{"n_kv_head": 4, "norm_place": "pre", "qk_norm": true, "warmup_steps": 22, "decay_shape": "linear"}
Each number is 128 + 32 x the weight over its row's rms, rounded and kept within 0 to 255. Layers, rows and columns count from 0. The size above them is the row's rms in percent of the matrix's.

# layer 3 MLP down (transposed), 1024x256, rms 0.0595, rows 258-261, columns 0-255
size [107  94  94  88]
[[131  78 135  97 116 164 157 155 152 173 202 109 143 136  95 114 118 151 199 192  85 130 111 108  83 128 206 104 131 169 110  91 146 137 148 151 145 112 132 109  69 179  85 108 106  86 161 119 105 127  84  97 127 101 124 112 149 129 100 187  89  78 142  71 101 113 135  98 166 144  95 128 130 196 147 132 120 136 110 134 130 154 146 146 115 175 109 151 144 133  54 137 142 111 210 101 109 113 130  97  75  80  99 136 108 176 135 173  80 126 166 144 108 212 150 156 117 138  69 155  90 126 124 182 168 147 126 111 123 182 170  89  91 124 141 110  94 160 152 155 165 130 132 150 171 111 130 166  90 115 127 168 108 154 105  89  83 162 145 123 176 127  96 139  97 182 152 176  94 175 197  66 102  68 108 196 117  96 103 108 139 126 114 161  95  80 128 117 159 103 134 127 122 196  84 101 131 118 109  85  84 107 128  75 123 143 117 137 162  75 150 163  79  97  89 154 113  75 126  71  64  90 189  88 163 125 137 137 145 135 132 120  96 100 109 133  98 140 119 163  92 154 104 143  78 110 157 141  93 137 140 121 127 108 137 145]
 [167 137  71  96 124 137 104 166 149 103 164  92  95  95 113 118  98 219  96 115 131 117  92 102 164 103 161  87 103 117  99 116 129 190 124 121 202 150 122 150 118 158 166 127 110 160  76 121 120  93 103 128 107  99 120  89  94 151 119 107 160 101 105  84 185 200 176  87 137 125 108 130 151 123 106 135 156 106 131 151  87  72 164 136  78 162 194 166 171 157 151 109 140 112 165  96 139  99 152 166 100 192 117 102 137 139  88  95 118 148 193 143 160 135 138 104 109 159  88 154  90 118 146 140 172  91 109 138 201 119 151 133  80 201  41 159 125 160 180 177 133 177  95 105 144 104 112 100  69 144  61 104 140 127 117 115 130 135  97 116 143 118 136 164  80 115 161  94  76 177 139 112 116 151  90 154 124 115 189 132  43 199 110 133 133 162 152 101 120 122 139 120 147 183 128 137  97 102 161 124 158 147 112 134  80  89 125 167 144 125 137 109 126 154 159 174 103 182 123 126 116  52  77 154  98 147 100 147  82 145 158  94 191 110 115 117 110  98 101 129 129 137 102 116 146 108 121 140 129  91 181 151  48 111 134 126]
 [ 97  65 126 181 138 112  83 114 142 135  57 163  79 132  68 113 142 159 106 108 163  92 206 154 108 154 152 160  96 144 149  91  71 112 128  99 172 129 152  91 109 190 112 125 156 195 143 133  63 183 168 159 123 182 115 138 146 149 124  97 133  64 102 104 142 128 127 118 251  99 174  92 128 134 137 144 132 107 192 116 132 135 122 166 159 160 180  71 115 119 173 184 166 155 174 103  62 144 107 143 168 112 179 136 121 134 191 147 137 161 105  83 166 135 168 119 147  90 135 175 170 108 151 141 127 120 146 133 102 122  91 164 128 110 136 156 143 181 153 176 132 174 169 171  75 142 106 160 205  86 136  93 145 112 162 153 117 151 152 128  92 160 136 117 147 107 120 172 133  99 120 189 137 157 167  74  90 170 109 118 135  89 100 118 112 111 145 131 151 136 112 122 170 102  63 134 112 180  86 122 148  56  99 112 173 173 128 127 148  98 141 140 123 210 171 106 134 119 150 134 122 156 120 140 105 121 119 119 144 110 176 120 134 121 128 114  92 137 136 118 159  74 151 152 171 117 132 137 179 106 161 115 107 140 172 107]
 [ 96 149 181  86 131 152 137 100 138 156 124 155 140 136  66 195 126 176 118 132 150 107  80 126  91 163 206 114 117  98 125  94 109 140 110 149 133 179 144 108 139 200 140 156 133 157 139 137 197 164 136  66  90 201 105  92 112 137 171 150 104 138 145 165 181 120 120 141  87  79 180 122 146 129 104  85 175 161 191 128 177 148 121 122 131 135  45 159 150 154  89 140 123 159 140 135 139 140 155  90 138 109 125 106 132 175 118 102 149 130 160 120 158  98 133 157  74 159 126  95 141  85 138 119 127 102 129 121 129 166 142 214 143 145 170 169  94 152  85 136 129 159 173 137 131 164 117 133 113 147 131 125 153 109 109 106 154 163 181 162 117  13 109 166 187  88 160 127 100  95 140 125 124 125 106  76  96 153  84 154 120  70 117 151 187 120 132 124 117 199 130 134 130 111 148 112 116 120  52 103 168 133 167 118  93 129  83 130 189 175  94  92  77 151 111 135  89 115 138 116 211 171 126 156 147 122 102 176 117  71 147 165 193 125 110 140  86 127 154 159 132 101 113 122  69  99 115 136  86 104 120 112  85 133 158  91]]
# layer 3 MLP up, 1024x256, rms 0.167, rows 259-262, columns 0-255
size [ 94  92 108  99]
[[147 145 147  97 129 104 160 186 102 104 119 129 161  77  89 109 158 120  72 120 178 185 122 114 165 113 120 104 147 134 134 103 211 172 172 143 174 150 103 153 106 127 164  78 126 151  97 151 115  99  84 135 109  70 120 112 130 111 105 129 185 164 180  69 162 175 134  48 125 169 129  85 129  74 118  94 189  93 127  75  75  71  95 149 138 153 147 176 129 143 146 138 143  93 130 103 138 120 153 173 137 140 148 148  62 161 135 104 116  86 151 136 133 178 105 123  89 170 106  75  92 129 198 137 185 107  68 168 162 131  78 134 106 190 114 108 155 117 154 114 133 161  76  82 141 134  96 140 118 166 107 113  86 177  95 116 103 128 130 116 201  95 106 182 114 144 130 125  97  76 152  70 142 149 138 148  98 144  74 191 144 115 157 132 131 172 138 144 186 141  97 106 180 135 207 147 137 184 159 101 143  91 182 128  97 120 182 141 142 149 153 111 130 142 167 131 142 131  50 119 112  56 152 135 109 135 154  94 144 128 169 130 118 158 102 175 137 116 139 134 126 120 155 140 178 134 152 176 142 155 142 129  95 148 145  97]
 [ 87 126 109  99 121 115 103 166 126  93 116 156  84 123  87 148  73 112 132 129  81 147 145 139 145 165 112 187 163 109 171 164 119 152 111 122 154 135 214 129 145 183  67 111 145 160 115 138 144 142 148 145 193 131  85 151 129 134 134 140 127  66 115  75 130 102 159 103 176 130 109 102 155 140  99  98 180 102  97 109  81 157 131 131 120 194 168 117 157 171 109  78 152  98 119 105 139 133 130 131 165 130 172 105 113 145 140 141  70 106 192 122 148 164 120  54 143  72 102 182 133  89 150 163 146  40 123 124 174 150  66 205 157 151  94  93 160 153 114 158 105 167 115  82 184  77 149 121 116 152 148 155 118 115 168 121  66 145 116 147 107  93 125 122 146 151  90  78 134  77 158  61 130 120 103 112 155 137 139  87 129  67  95 121 167 179 149  87 100 106 114 132 146 120  93 169  97 121  95  91  99  93 134  74 128 123 133 114 109 136  82 117 103 108 108  87 148  69 106 120 122 121 194 155  81 108 135  95  80  75  82  98 133 125 137 142 151 160 126 162 174 117  98 170 147  84 122 160 120 158 131  30 143 157  73 121]
 [ 95 154 129 175 173  77  94 135  88 132 152 112  98 147  95 133 151 168 100  92 105 122  93 113 120 168  89 124  95  81  64 140  79 124 146 160 151 128 134 112 180 244  96 136 171 138 138 149 137 118 147  89  78 163 160 139 109 105  80 118  98 102  99 164  94 145 145 116 121 155 112 129 129 144 144  65  82 112 135 134 123 148 157 107 127 135 136 170 143 179 128  66 128 201  98 111 150 126 151 130 129 112  91 164 144  88 115  92 145  69 165  81 182 150 110 133 131 146 149 154 121 141 141 142 128 144 136 115 141 121 143 139 155 138 222 133 101 119 111 116 113 158 163  62 164 129 135 167  79 159 137 209 153  97  66 122 106 120 170 152 132  38 132 163 163 168 151 110 107 189 132 178 122 160 142  95 127 148 159 135 187 126 191 108  78 135 154 129 128 137 120 166 134 129 144 108 125 104  89 130 107 143 130  59 191 120 121 140 122 153 119 128 159 177  66 114  89  74 196 114 169 140 115 171 142  78 118 174  75 138  56 140 106 133 100 132 102 106 145 142 132 167 148 141  40 136 104 134 118 149 112 165 107 190 113 174]
 [175 189 177 174 168 111 111  74 137 131 128 118 134 183 152 105 120 111 181 184 152 116 145 134  87 142 152 107 138 119 144  89 112  94 134 106  37 125 100 117 134  79 114 158 125 173 125 102 177 166 123  92 135 112 116 154 124 146 157  86 160 100 125  95  80 173 127 140  95 128 135 169 180 143 140 130 138 128 152 112 202  94 154 168  72 151 179 121  82  46 172 132 140  85 147 131 165 163 113 173 126  75 120  74  86 156 156  83 117 100 152 112 182  84 102 141  94 103 127 202 124 160  95 167  82 148 166 153 135 124 138 120 120 109 131 198  92 157 152 104  91 155 155 173  83 107 156  79 171 137 141 127 123 126  95 117 136 114 152 123 145 141 117 161  99 122 129 112  87  34  59 169 123 138 111 128  98 103 152  68 150 127 135 158 102 118 135 129 155  99 117 113 130 173  78 177 113 164 125 141 116 133  97 131 140 186 161 138 112 131  64 142  81  86 124 142 139 129 144 135 129 159 109 149 104  69 112 164  68  95 181 166  81 145 133 111 136 150 114 152 190 211 148 151  72 166  89 157  83  82 119 144 118 154 135 113]]